config.yaml
num_key_value_heads: 6
norm_eps: 1e-05
positions: "learned"
qk_norm: false
attn_scale: 0.177
tie_word_embeddings: true
init_std_qkv: 0.0372
init_std_o: 0.0
init_std_up: 0.0372
warmup_steps: 200
schedule: "wsd"
decay_fraction: 0.681
decay_shape: "linear"
final_lr_fraction: 0.05
Each number is 128 + 24 x the weight over its row's rms, rounded and kept within 0 to 255. Layers, rows and columns count from 0. The size above them is the row's rms in percent of the matrix's.

# layer 11 attention value, 192x192, rms 0.101, rows 0-191, columns 128-159
size [ 98  87 102  89  92  94  92  97 105 101  97  89  94  85  92 104  93  85  98 102  92  99  95 103  96  99  95 100  93 104  91  95  99  91  94 109 107  96  93  91  92  92  91  94  95 101  93  89  98  94 101  96 100  90  89  95 102  93  93  92  94  97  96  99 104 109  87 108  90 121  94 121  97 107  97 102 104 111 109  87 125  95  84 100  89  97  91  93  99 111 105 101 102  96 102 100 108 106 103 109 108 111 108 114 110 108 112 113 112 114 113 118 113 115 113 111 113 106 129 117 107 126 120 116 105 106 124 107 111  98  84  94  93  86 103 117  90 102  79  93  91  90  85  98  84 101 113 102  94  95  97  91  90  84  90  84  95  92 104  97  93 107  99  99 101  94 102 101  91  91  97  95  99  99  99 101 102  90 102  92  90  90 110  99 104 104 109  97  89  93 102  96]
[[127 100 128 164 126 120 119 133 122 126 158 154 131 148 161 154 104 144 142  95 151 164 162 107 142 105 104 114 138 135 112 146]
 [125 138 111 124 144 106  72 130 114 150 131 168  96 130 146 152 159 113 117 137 112  93 140 167  87 171 153 114 114 149  74 139]
 [138 151 153 134  88 125 119 138 103 156 114 133 123 123  93  79 183 108 139 146 144 145  85  64  77 127  93 146 159 151 123 104]
 [117 161  85 170 138 113 153 178 135 129 151 127 125 151 118 153 150 133 161  98 142 132 134 124 122  86 143 178 143 141  99 131]
 [ 96 163 138 113 147 120 128 125 188  77 120 120 151 125 109 107 155 138 125 132 159 123 133 127 117 122  85 118 156 100 150 106]
 [130 133 109 113 145 144 117 125 143 122 139 149 158 139 157 127 158 126 155 122 189 132 120 110 129  79 140 162 129 131 130 103]
 [ 92 149 107 157 124 163  79 113 146  90 148 142 141  97  87 125 156 136 141 134 131 119 122 125 127 144 100 118 141  92 174 105]
 [132 175 120 143 100 121 117 102  95 135 113 113 123 114 136 155 147  90 146 105 109 113 136  98  95 135  95 115 144 162  89 145]
 [117 157 146 107  93 111 116 129 131 122 144 166 160 145 126 109 134 101 108 115  82 141 143 113  99 150  97 117 160  90 191  89]
 [128 132 126 106 107 127  99 106 128 116 132  95 140 163 128 121 104 129 126 151 141 107 112 107  72  98 122 131 131 123 157 134]
 [122 121 126 128 130 117 112 104 108 114 135 133 131 146 121 100 121 151  85 163 131 135 151 143 110 153 141 140 156  92 139 110]
 [138 131 108 176 128 104 152 119 120 119 128  69 139  44  87 131 147 134 150  93 151 197  95 151 143 144 117 181 129  94 133 125]
 [141  96 113 163 104 104  96  98 124 115 105 100 113 125 124 163 107 140 146 150 115 129 167 141 124 191 150 118 112 141 121 112]
 [126 115 150 127 136 105 157 159 137 152 123  76 163 154 123 121 110 124 100 163 112  94 149 136 158 167 132 120 107 142  90 120]
 [142  85 113 146 116 145 159  90 112 138 113 149  99  99 147 153  55 159 118 143 114 102 113 136 150 134 184 133 128  90 138 133]
 [ 93 154 107 146 127 115 119 140 111 144  91 114 182  98 110 135 126 139 111 111 149 137 141 132  95 154 152 122 135 142 107 104]
 [141  83 138  89 118 156 104 148 151 125 141 154 147 148  96  83 132 103  98 104 137 109 143 100  96 147  99  73 135  78 160 153]
 [170 118 136  79 144 125 136 190 131 142 113 148 149 124 147 160 151  95 163 151 156 115 148  79 136 122 122 130  97 181  79 128]
 [136 165  92 166 112 128  75 115 117 136 124 130 101 109 125 154 114  82 150 104 131 123  91  84 138 144 138 109 182 162  99 134]
 [150 111 138 181 152 115 126  78 152  98 116  99 143 106 152 124 156 142 122 123 112 133 144 132 110 130  76 131 135 132 112 107]
 [137 141 140 148 102 159 135 108 140 100 132 115 141 106  73 114 147 127 119 142 136 137 165 140 115 129 115 114 172  93 131 112]
 [127 178 145 127 121 110 126 126 167 136 122 133 120 153 123 109 135 148 155 144 137 123 104  55 138 146 148 153 135 107  83 157]
 [129 138 152 108 125 151 140 159 136  97 138 154 129 139 110  65 163 120 125 107 139 126 148 122  67 141  97 154  87 110 156  94]
 [142 124 115 115 120 130 161 143 166 176 117 144 110 153 135  99 188 127  95 152 153 155 106 124 120 172 156 146 131 120 135  98]
 [104 136 129 180 121 127 146  78 133 140  99 110 153 114 110  78 148 140 119 138 127 156 106 109 103 160 143 135  84 110 152 137]
 [ 67 119 104 118 135 130  90 135 142 103 145 155  93 110 160 165  95 119 145 113 138 179 119 148 117  95 119 129 139 108 128 150]
 [108 153 135 152 112  74 100 161 121 131  88 148 127 115 136 129 147  93 115 114 150  91 101 133 119 131 133 170 141 125 128 103]
 [ 85 179 135 157  87 106 177 154 116 142 132 138  88 133 108 109 147 130 125 159  99 124 133 115  76 202 149 172 120 154 144 143]
 [119 103 138  97 128 147  82 112 130 149 127 126 123 147 107 114 120  87 167 180 144 100 121 116 143 124 113  61 118  93 129 104]
 [113 134 142 167  94 108  63  85 119 155 104 150 151 128 152 101 127 121 101 129 129 138 127 104 121 163  99 126 144 119  82 143]
 [106 126 159 147 160 138  71 148 110 147  96 127 117  93 141 176 127 107 132 109 153 144 135 138 159 147 141 129 146 157 153 144]
 [145 123 176 131 127 166 158 146 128 110 103  99 170 124 134  94 137 141 135 147 116 142 105 130 115 136 108 141 134 108 120 117]
 [158 109 106 126 138 118 126  89 128 116 130 140 104  60 135 138 162 149 153 137 132 134 117 116 116 132 164 121 144 112 142  98]
 [105 111  96 113 147  94  72 127 152 120 110  81 151 186  83 104 151 122  92 143 148 121 151 144 161  90 124 124 134 143 100 116]
 [114 127 109 147 129 175 116 124 155 114 152 118 119 120 133 145 133 107 139 160 159 101 114 152 120 137 150 166 122 117 153 117]
 [ 81 133 105 119 135 100 174  89 131 104  77 133 154 131 169 109 115 124 122 145  87 134 143 130 115 134  92 163  95 141  88 108]
 [113 105 129 160 119 163 148 133 178 124 113 124 161 104 105 124 121 107 115 145 147 119 123 167 110 134 121 114  56 116 122 109]
 [161 143 165 154 147 152 118 154 134 111 122 102 143 149 103 146 126 186 139  88 119 127 162 176 142 131 194 117 118  89 110 159]
 [138 131 130 108 128  92 113 124 116 140 137 124 126  93  64 110 131 142 108  54  90  90 156  91 135 122 106 108 134 122 146 134]
 [176 116 139 123 160 116 131 139 141 130 147  94 141 117 142 184 145 131 119 120 135  82  80 147 118 109 107 122 130 121 116 124]
 [141 157 114 118 118 135 110 133 110 144 146 112  83 155  91 113 104 135 162 127 136 159  91 135  97 148 187 125 135 121 137 137]
 [103 115  85 147 115 133 131 153 154 123 131 162  92 113 107 129 147 170  64 138 105 134 115 122 102 137 105 144 102 123 167 150]
 [100 146  76 181 123 177 111  94 107  95 123 109 129 110 139 121 157  96 104 125 162 121 100 117 125 122 129 112 112  97 138  78]
 [112 167 106 138 136 102  95 133 124 113 111 140  88 118 120  80 127  84 187 105 152 145 125  93  80 118 129 133 114 127 114 148]
 [119 142 115  99 148 149 128 122 127 151 131 157 155 134 127 136  69 138 122 111  96 118 149 141 109  93 146 117 113  90 122 145]
 [132  97  83 108 152  90 137 136 118 180 116 110 124 155 145 105 148 123 128 137 158 144 106 109 123  77 131  84 124  62 132 134]
 [122 120 162 136 133 133 153 128 105 160 135 144 128 163 168 108 138 107 138  89 131 148 133 146  90 117 140 137  82 127 110 108]
 [123 110  92  98  99 116 130 131 125 134 130 154 134 137 177 129 158 120 131 130  93 120 150  83  64 121  98  99 143 117 131 139]
 [158  90 128 110 140 149 123 115 138 107  99 114 133 139  95  99 166 140 108 146 151 121 155 121 143  89 129 147 131 184 168 142]
 [117  87  97 120  95 106 110 136 141 163 113 224 117 125 141 138 173 124 137 142 132 134 141 169  65 140 100 138 131 139 129 144]
 [135 183 151 146 150 133 129 163  91 144 106 159 126 124 147 142 155 158  94 132 121 138 124 145  69 132  85 100 132 116 154 146]
 [124 112  91 126 151 130 150 148 126  94 137 115 122 147 133 129 127 123 160 136 108 102 103 135 141 114 151 132 115 143 117 139]
 [144  78 113 150 123 120 126 106 139  91 106 111 142 122 119 115 117 135 138 165  98 118 109 130 127 145 120 129 113  91 104  92]
 [134  88 106 121 125 130 130 119 146 130 114 169 133  95  89 123 113 107 133 171 149 120 129 110 126 131 148  74 118 143 142 142]
 [134 130 120 137  84 157 142  87 115 132 119 124 110 195 121 107 150 176 123 160 122 129 129 113 111 159 150 129 176 128 109  96]
 [115 104 150  73 178 118 133 151 104 149 143 116 141 198 144 128 143 133 114 162 119 115 177  99 138 120 169  78 100  92 148 108]
 [151 153  93 135 106 171 151 131 161 137 148 146 150 134  96 111 113 140 125 120 119 140 126 132 100 129 113 157 165 158 111 123]
 [164 147  80 161 122 136 149 151 135 147  99 123 117 130 132 140 123 141 102 107 126 105 113 160 127 120  99 150  95 152 140 128]
 [103 108 154  94 121 124 110 168 137 103 165 173  91 111 145 151 178 101 146 126 116 139 121 134 131 127 141 142 172 169 111  91]
 [124 151 105 143 105 152 144 110  76 143 100  82 113 136 138 132  79 122 140 122 108 121 134 112 123 168 160 131 175 149 135 113]
 [187 136 118 144  93 169 133 167 134 120 117 123 141 162 166 126 125 156 149 139 118 137 157 141 109 118 120  89 188 114  89 101]
 [158 155 143 152 147 105 123  90  95 134 103 132 115 128 140 130 125 114 126 107 130 129 119 138 146 144 166 119  74 131  95 121]
 [149 109 103 129 154 116  86  88 106  91 131 179 131 119 125 158 149 126 150 155  89 136 133 155 133  94 104 124  83 101 145  94]
 [135 101 131 139  97 119 158 140 141 137 161 101  85 135 134 149 108 110 125 176 112 113 147 133 142 166 109 144 122  91 107 121]
 [ 76 114 170 133 117  99 111 144 131  91 123 169  97 172  87 166 115 136  90 132 125 116 135 113 130 137 137 119 125 132 165 145]
 [116 133 102 108 154 110 131 139  94 127  85 111 152 147  83 135 152 107 136 132 104 115 107 122 133  78 143 152 150 158 153 141]
 [121  86 188 113 118 140 106 133 104 188 126 117 169 146 121 126 129 130  98 139 158 165 168 139 137 169 116 140 107  89 123 160]
 [ 82 143  91 133 125 154  90 114 108 105 108  97  96 150 137 140 124 187 110 159 152  99 153 126 134 172 149 129  97 119 160 103]
 [172 140 160 158 117 104 100 144 103 170  80 159 225 148 113 160 103 137 137 144 137 119 118  96 149 123 148 156 135 112 134 151]
 [102  93 111 133 148 194 124 108 120 110 132 120 136 146 145  88  96 138  87 163 148 110 120 102 162 150 148 184 108 107 156 125]
 [122 108 123 106 164 112 126 122 144 138 149 143 160 160 107 121 145 161 138 123 171 101 132 144 161 134 135 148  69 106  94  98]
 [132 128 115 164  93 120 147  98 130  96 154 132 135 151 131 177  96 117 128 169 154 109  75  97 123 163 131 129 148 141 170 134]
 [107 146 135  91 139  97 109 141 123  92 104 118 132 110  87 115 152 160 139 107  80 176 186 133 107 103 166 131 124 150 121 129]
 [117 121 147 114 142 128 103 162 138 103 120 149 124 130 132  94  92 128 130 169 128 157 111 162 124 152 135 148 164 130 132 100]
 [ 82 117 137 118 190 146 165 109  99 150 137 145 156 133 160 156 162  91 109 128 107 109 121  61 142 130 103 123 137 112 115 125]
 [187 132 114 131  94 109  97 153 153  85  99 167 111  91 133 105 109 132 130 124 157 157 132 131 108 106 136 132 129 143 131 121]
 [162 101 131 153 187  94 127 113 109 192 117 122 134 144 147 165 166 100 129 119 110 108 132 111 147 115 100 142  91 138 120 149]
 [134 119  98 147 101 119 123 153 141 110  95  98 161  82 105 164  95 121 119  79 188 146 119 119 118 145 102 181 178  89 131  87]
 [114  84  95 119 130 136 122  69 136 120 177 158 108 146 137 146 149  84 160 112 140  99 113 115 112 113 105  46 126 155 115 138]
 [163 143 112 138 149 139  69 134  92 142 129 115 139  93 197 116  91  91 170 138 139 143 135 147 145 131 136 165 181 110 130 147]
 [128 120 115 155 143 136 129 111 112 129 175 116 125 131 137 190 145 134  96  89 123  99 120 110 138 123 101 135  96 131 131 111]
 [130 139 164 121 126  98 128 140 171 151  93 163 129 132  89 128 105 101 113 150 132 124 116 118 150 128 120 133 128 125 122 144]
 [148 141 178 146 129 136 125 145 137 104 142 136 149 154 108 144 134 109 111 130 116 149 100 115 144 123 139 140  73 139 127  59]
 [ 94 132 166 124 135 134  97 121 120 103 126 154 116 125 128 112 113 115  87 117 144 141 144 127  95 175 181 118  86 111 141 162]
 [132 104 146 156 163 131  96 111  86  92 136 113 103 149 122 114 153 185 144 157 145 120 108 128  91 113 148 122 118 127 119 117]
 [141 111 107  91 131 143 186  81 138 146 121 136 131 143 120 101 154 141 139 128  93 115 134 136 126 140 115  99 119 131 143 113]
 [155 153 125 170 163 102 161 158 113 112 142 165  79 144 145 150 121 171 136  76 136  63 114  81 100 138  97 141 140 168 100 125]
 [ 89 109  99 130 146 134 153 133 132 105 139 127 181 156 116 128 153 165  97 146 129  96 127 118 127 118  83  89 122 158 130 131]
 [161 125 165 140 150 144 152  96  80 121 171  97 139 134 127 158 126 131 111 111 125  98 149  89 139 119 111 132 132 143 143 151]
 [148 128 129 136 149 154 163 125 127 113 156 144  97 115  90 189 106 173  91 113 134  99 126 144 136 145 178 143  94  90 191 135]
 [130 106 161 134 132 125 119 148 136 148 171 109 175 161 110 169 152 100 155 105 115 126 130 105 133 131  86  92  97 103 116 154]
 [100 150 138 120 148 129 114 122 108  86  72  97 155 124 116 158 119 184  85  97 105 168 133 142 141 104 135 179 130  75 149 157]
 [107  94 167 132 144  79 109 111 155 150 124  91 100 144 108 134 143 152 138 159 118  81 110 110 142  80 143 160 111 137 144 138]
 [150 130 129 129 118 103 154 128 140 134 101 111 174 122 127 154 109 191 114 117 144 168 120 145 141  93 104 191 152  96 138 162]
 [138 147  91 123 116 133 105 117 110 130 169 137 113 144 124 122 125 111  98  91 128 129 137 158 142  93 153 102 159 142 173 121]
 [135 164 130 132 156 109 141 160 123 107 115 153 102 134 101  99 126 158 115 122 139 158 142 153 144 159 106 170  94 122 159  73]
 [ 94 150 131 159  74 155 104 104 152 104 120 110 175 117 134 141 104  80  67 109 141 139 136 117 150 115 123 144 144  97 103  92]
 [119  78 100 126 157 154 121 123 149 113 118  90 118 137 173 102 162 143 146 111 101 135 119 157 133 154 103 146 139 134 147 141]
 [134 127 144 131 151 126 184 111 162 109 136 172 141  93  98 117  78  76 150 113 125 159 154 127 144 115 154 118 127  97 125 165]
 [ 96 120 102 109 116 139 129 133 143 136 104 157 173  62 157 106 137 139 127 186 138  94 151  99 162  88 119 135 103 146 165 155]
 [120 148 148 109 147 142  82  92 152 170 136 134 145 133 100 131 121 139  83 128 111 129 136 132  99 114  89 118 123 128 113 159]
 [152  98 135 130  87  96 174 168 129 118  81 135 117  86 125 157 102 150 102 125 124 120 117  90 130 102 140 152  83  95 145 127]
 [140 122  95  60  63 161 107 121 102 119  80 131  99 128 178 138 135 126 113 137 167 107 130 128 122 140 180  93 119 104 102 142]
 [161 100 158 150  93 149 112 103 132 137 118 140 129 142 134 133 123 127 142 137 140 128 152 134 162 114 129 139 166 126 146 149]
 [ 99 117 107 115 155 111 142 111 121 138 107 134 146 104 136 154  81 143 124 137 163  94 105 135 157 134 135 123 136 145 101 109]
 [121 113  97 138 121 129 125 135  94 146 134  80 178 127 156 140 127  81 161 138 150 128 107 113 126 140 127 156 155 146 106 166]
 [116 149  87 123 148 156 135 124 141 153 134 116 130 102 183 120 141 116 131  79 157 101 128 127 102 140 127 128 142 175  60 101]
 [132 136 150 120 135 124 149 161 111 148 124 157 149 154 119 125 105 123 120 133 144 138 113 120 149  78 115 122 156 122 118 138]
 [ 69 123 107 129  92 109 102 121 127 157 127 125 118 136 114 133 133 125 128 141  98 141 126 126 141 124 133 114  76 152 138 100]
 [124 137 125 139  86 112 149 125 121 128 179 151 114 168 104 124 113  83 129 148 138 137 132 103 147 120 186 106  97 141 149 101]
 [160  98 155 102 121 119 151 129 183  81 132 142 111 131 119 105  98  73 167 165 152 131 121 121 149 136 160 140 142 110 134 136]
 [132  65 131 128 141 160 120 192 130 154 139 162 154 110 134 140 159 140 133 125 159 117 148 125 151 166  95 110 121 110 144 153]
 [146 107 155 143 187 103 142 111 135 101 179 145 156 136 117 109 101 156 130  92 118 150  97 108  65 148 158 147 140 110 145 132]
 [130 136 129  91 118 132 137 156  98 105 116 107 141 144 120 102 102 113 125  80  89 142 118 117 129 136 150 128 108 168 141  73]
 [178 108 218 125 118 117 111 132 101 124  84 127 140 139 131 145 143 120 128 112 102 122 136 172 135 138 137 150 146 168 100 138]
 [160 115 109 136 128 100 173 152 126  87  98 102 136 164 145 122  81 119 121 108 125 114 125 164 155  87 108 167 155 120 128  89]
 [119 139  86 115 132 131 148 142  92 146  78  96 153 151 156 138 112 110 114 114 127 141 117 119 140 126 133 149 110 124 107 136]
 [146 151 147  71 127 117  94 119 110 127 106 125 124 111  77 118 178 112 129 103 153 147 136 125 127 129  83 118  85 130  96 143]
 [155 137  96 143 117 122 148 146  99 146 115 104 138 133 153 128  91  49 148 120 118 125 134 110 126  70 149 165 168 150 121  85]
 [117 137 153 131 102 130 132 119 168  61 136 165 125 123 126  98  90 134 144 113 124  86 120 133 164 113 130 110 173 141 126  99]
 [145 150 149 103 144 118 151 170  98 147 144 124 176 142 152 135 122  89 135 141 104 128 158 142 156 169  99 152  99 172 116 110]
 [109 100 157 139 179 122 114 137 115 114  89 191 183 109 122 116 145 168 139 133  97 152 150 145 115 121 134 109 128 146 143 133]
 [113 117 112 133 102 104 137 130 144 117 140 123  91 169 126 132 131  70 151 173  99 122 140 128 137 105 165 105 160 129 189 102]
 [ 96 139  99 118 112 141 125 150 121 157 150 101 112 150 133 144 147 138 115 103 112 123 111 140 132 145 144 176 156 161  50  92]
 [126 147 103 121 120 149 153 135  95 123 158 121 136 109 126 114 112 100 144 156 137 120 168 141 103 179 132 129 112 123 129 116]
 [144 135 164 119 139  84 144 120 107 148  87 154 130 156 150 131 164  93  84 128 135 138 131 148 194 125 162 109 133 139 146 144]
 [118 152 103 134  89 111 140 143 159 155 145  63 106 165 115 153  99 151  99 103 133 152 147 131 169 135 127 143 147 114 103 115]
 [132 139 120 106 100 183  90 119 120  90 162 117 134 138 116 112 124  85 153 152 120  92 109 167 133 147 114 117 137 112  97 122]
 [113 128 115 129 171 114 164 173 136 118 128 102 114 118 134 147 176 155 106 123 125 129 144 153 129 150 117 149 135 140 145 145]
 [127 139 142 109 157  82 138 124 141 124 147 143  91 124 136 143 115 112 129 175 132  77 112 161 151  91  93 149 102 132 154 110]
 [ 61 131 134 155 142  71 142 155 150 144 125 114 120 147 176 178 116 160 145 132 173 156 115 147 117 138 124 153 161 136 124  89]
 [148 158 152 145 138 135 181 147 121 135 163 116 129  97  97 108 120 125 123 119 153 146 107 187 136  73 166 162 145 121 124 129]
 [129 114 137 143 126 135 123 121  63 166 114 121  76  93 124  85  91  95 125 120 130 110 153 126  98 135 141 113 100 129  98 113]
 [158 144 120 126  89 124 135 114 139 131 146 127 121 149 143 133  90 118 144 114 153 115 146 107 106 147 137 119 106 111 114  97]
 [148 105 109 149 124 134 127 152  75  95 131 118 117  90 142 152 125 133 119 111 125 117 103 128 116 145 136 154 128 125 130 109]
 [129 137 134 168 126 114 169 149 135 108 113 118 135 150 132 172 127 154 152 142 142  89 113 150 139 134 134 142 128 166 154  84]
 [ 63 112 109 114 127 103 141 187 144 175  95 128 146 140 123 134 156 114 164 115 147 135 149 146 134 118  89 131 127 115 116 175]
 [147 109 141 159 105  88 132 159  77 121 137 121  85 115 143 166 151 137 120 135 131  91 138 111  97 146 111 107 101 109  84 132]
 [100  95 134 100 126 145 127 157 137 120 120 141 146 126 130 128 107 127 128 113 170 130 134  78 140 143 125  83 108 114 142 144]
 [163 114 174 139 121 152 130 131  95 146 105 119 134 152 101 108 138 145 118  94 154 152 106 153 167 165 154 144 145 166 111 142]
 [124 124 150 104 139 168 156 121 166 103 138 150 129 122 122 150 112 134 144 139 154 102 104 157 101 146 136 122 102 152 135 116]
 [149 123 124 107  97 142 101 102 181 135 151 132  88 126 152 113 170  86 112 154 136  97 169 126 127 112 123  78 116 155  95 153]
 [123 158 104 144 140 137 125 127 131 115  82 109 141 114 108 157 134 146 123 177 127 139 155 143 139 120 135 146 143 104 176 109]
 [164 156 145 135  96 123 115 136 124  92 157 155 123 111 157  94 132 162 121 124 137  75 127 138 132 114 158 116 143  85 160 134]
 [111 171 137 157  95 142 117 148 143 127  89 143 140 129 116 123 130 139 141 141 132 123 125 158 144 100 148 140 114 132 149  91]
 [123 107 125 168  90 101 117 148 189  94 106 117  93 151 136 151 130  97 139 137 132  96  94 152  95 129 122 178 131 172 147  99]
 [141 133 176 147 126 107 133 121  83 127 121 115 139 101 134 173 112 154 135 111 115 153  94 134 132 117  70 129 127 146 152  97]
 [104 122 147 156 145 117  92 137 111 132  76 114 104 107 124 145 155 172 133 101 114 132 120 137 121 134 137 173 108 101 140 109]
 [152 126 170  76 112 148 131 149 103 161 134 127 119 107  92 103 129 114 142  84 111 105 126 118 133 122 120  96 130 171  76  95]
 [151 126 144 138 126 147 115 158 138 137  75 180 172 135  98  80 145 127 116 124 147 153 165 179  88 135 123 193 132 113 118 119]
 [110 163 115 126 133 126 107 135 143  86 107 140 139 138 136 101 137  94 131 112 163 152 152 143 106 100 117 133 128 161 138 163]
 [173 142 156 137 118 147  95 131  99 116 107 154 146 150 117 129  99 111 152 157 111 108 101 161 144 159 138 144 155 125 113 131]
 [139 153 108 156 150 122 113 118 153 152 147 122 115 108 148 126 106 144 154 106 124 182 129 138 117 107 131  96 164 108 133 131]
 [144 146 133 117 117 132 121 181 119 121 135 113 120  95 161 141 154 164 139 124  87 110 106 155 171 151 118 133 124 141 111 150]
 [175 105 137 170  84 118 128 117 124 128 116 122 137 122 129 156  98 143 128 137 134 170 150 162 138 160 128 122 131 121 122 142]
 [135 122 126 133 144 119 102 155  95  71 103  82 144 157 113 125 111 147 110 126 165 167 103 101 130 137 153 176 116 147 160  93]
 [111  81  71 112  95 137 144 126 146 139 129  75  93 109 107 120 135 122  95 128 144 149 140 137 137 169 144 180 179 158 128 165]
 [149 161 159 133 120 143 139 146 110 112 107 148 113  91 115 145 124 121 145  88 123 158 137 170 146 114 120 135 146 161 105 108]
 [105 142 117 179 131 161 147 104  98 111  98 157  92 110  84 168 150 122  81 105 102 119 129 171 111 109 140 202 131 146 132  88]
 [120 163 100 160 119 139 133 181  81 111 134 134 129 105 112 175 120 182 122 107 115 118 133 199 109 131 137 156 140 125 130  72]
 [113 110 110 112 102 136 138 109 189 118 146 111  79 173 176  98 102 138 101 115 104 186 130 117 138 136  67 140 121 102  99 122]
 [133 132 118 184 162 153 138 153 132 179 114 141  97 146  99 115  87 131 110 161 136 116 163 159 137 149 114 107 137 108 146 131]
 [155 170 138 146 138 153 141 147  89 101 163  78  87 162 156 135 118 130 118 143 143 136 145 114 114 143 147 108 139 105 150 145]
 [153 148 171 120 130  98 154 139  68 129 113 115 109 109 130 154 128 134 141 121 135 109 129 154 125 160 101 155 136 153 125  97]
 [102 189 146 131 113 127  99 179 107 125 136 128 118 119 141 116 185 159 120 131 136 140 131 107  99 181 126 155 147 164 121  76]
 [109 108 140 151 169  81 187 155  99 168 129 158  72 132  99 151 144 125 123 144 131 157 131 187 102 170  97 125 109 137 125 117]
 [137 125 144 114 136 141 150 125 144 158 144 133 123 154 136 107 106 124 157  90 122 165 124 107 137 169 111 102 106 134 127 136]
 [122 149 115 159 139 129 198 123  92  99 144 133  73 132  94 154 120 133 119  76  94 154 140 160 139 169 122 149 138 139 136 124]
 [120 145 132 141 167 117 111 113 112  98 110 115 150 145 124 151 121 116 170 109 122 136 162 106 135 153 162 129 106 131 140 120]
 [125 148 105 146 114 139 148 175 113 124 110 120  57  99 131 114 123 138 102  75  99 158 156 114 102 149 132 132 134  95 161  97]
 [115  91 112 148 131 119 192  87 145 164 164 168 128  94 141 111 144 168 154 131 146 122 102 118 158 150 127 113 170 106 118 133]
 [104 132  73 114 140 124 129  75 115 165 136 139 144 145 124 150  85 174  94  98  91 148 129  84  76  87 126 127 172 137 131 107]
 [158 130 136  94 107 113  95 152 123 156 178 112 135 107 109 118  95 135 103 160 101 145 117  88 133 109 110 135 118 119 134 110]
 [129  92 114 102 101 139 112  71  97 179  58 159 130 154 154  86 150 132 117 138 140 126 110 124 114 130 141 129 151  97 162 123]
 [158 133 141 177  89 137 173 179 114 114 106 126 137 105 136 101  97 127  98 132 127 112 139 111 108 138 140 103  93 102 143 116]
 [145 112 118 117 139 123 144 128 144  89 170 124 122 125 102 146  84 133  97 109 110 140 160 129 142 110 143 112  81 124 135 132]
 [141 106 106 114 187 142 156 144 140 154 132  82 146 127 117 169  91 142 122  82 135 111  91 108 150 113 109 127 109 114  59 113]
 [114 113 115 159 128 129 129 135 122  96 104 154 102 118 138 125  89 152 112 126 123 123 169 120 117 113 141 124 101 135 115 118]
 [144 118 124 114 150 167 166  84 159 152 134 125 104 135 117 120 113 111 121 103 164 179  96  93 143 135 132 135 113 142 103 158]
 [101  94 145 129 125 139 228 139 111 136 138 125 163  98 134 146 106 124 122 116 123 144  93 143 135 128 112 136 144 105 158 113]
 [120 121  98 124 106 112 145 128 111 111 163 105 129 149 138 167 169  92 101 134  89 139 104 141 125 119 136 131 119 113 115 179]
 [157 122 133 111 180 173 133 134  98  95 136 110 103 139 122 128 104 158 143 152  98 101  93  95 150  70 145 188 159 129 146 136]
 [ 90 195 182 150 121 139  96 133  98 126 146 114 126 121 141 171 165 150 129 173 130 123 126 138 107 133 133 102 149 117 144  94]
 [112 123 141 113 139 103 131 102 139 137 192  78 103 130 115 126 126 111 148 139 121  98 133 111 104  74 150 127 123  87 166 144]
 [130  81 128 137 145 112 112 115 110 120 129 165 110 122 142 149  97  96 141 122  54 113 119 150 140 115  74 132  99 158 130 116]
 [163 121 114 118 140 138  85  90 110 111  90 121 153 108 125 139 120 109 143 115  99  82 141 127 152 117 127 146 130  75 130 128]
 [136  96 120 156 151 158 163 142 109  96  81 144 131 143  82 149 115 109 152 143  99 159 152 124 175 156 117 142 127  91 140  86]
 [ 91 117 139 128 130  99 136 100 165 121 139 101 112 110 130  94 105 117 149 143 108 110 137 104 141 134 121 101 149 140 122 139]
 [146  80 115 130 153  97 149 137  88 102 110 105 119 129  82 113 145 113  88 168 145  96 102 128 134 131 119  88 133 156 114 130]
 [163 110 126  64 152 138 130 104 127  98 142 118 104 174 128 102 111 146 123 106 138 128 125  93 123 138 157 143  92 100  80 141]
 [142 130 149 115 137 124 124 156 105 112 121 146 120  79 140 130 169 117 101 112 150  92 134 150  83 150 170 142 118 142 142 150]
 [147 111 132 147 108 148 123  95 150  77 127 127 132 156 119 174  93 136 141 142 146 140  86  93 135 127  90 176 172 145 121 149]]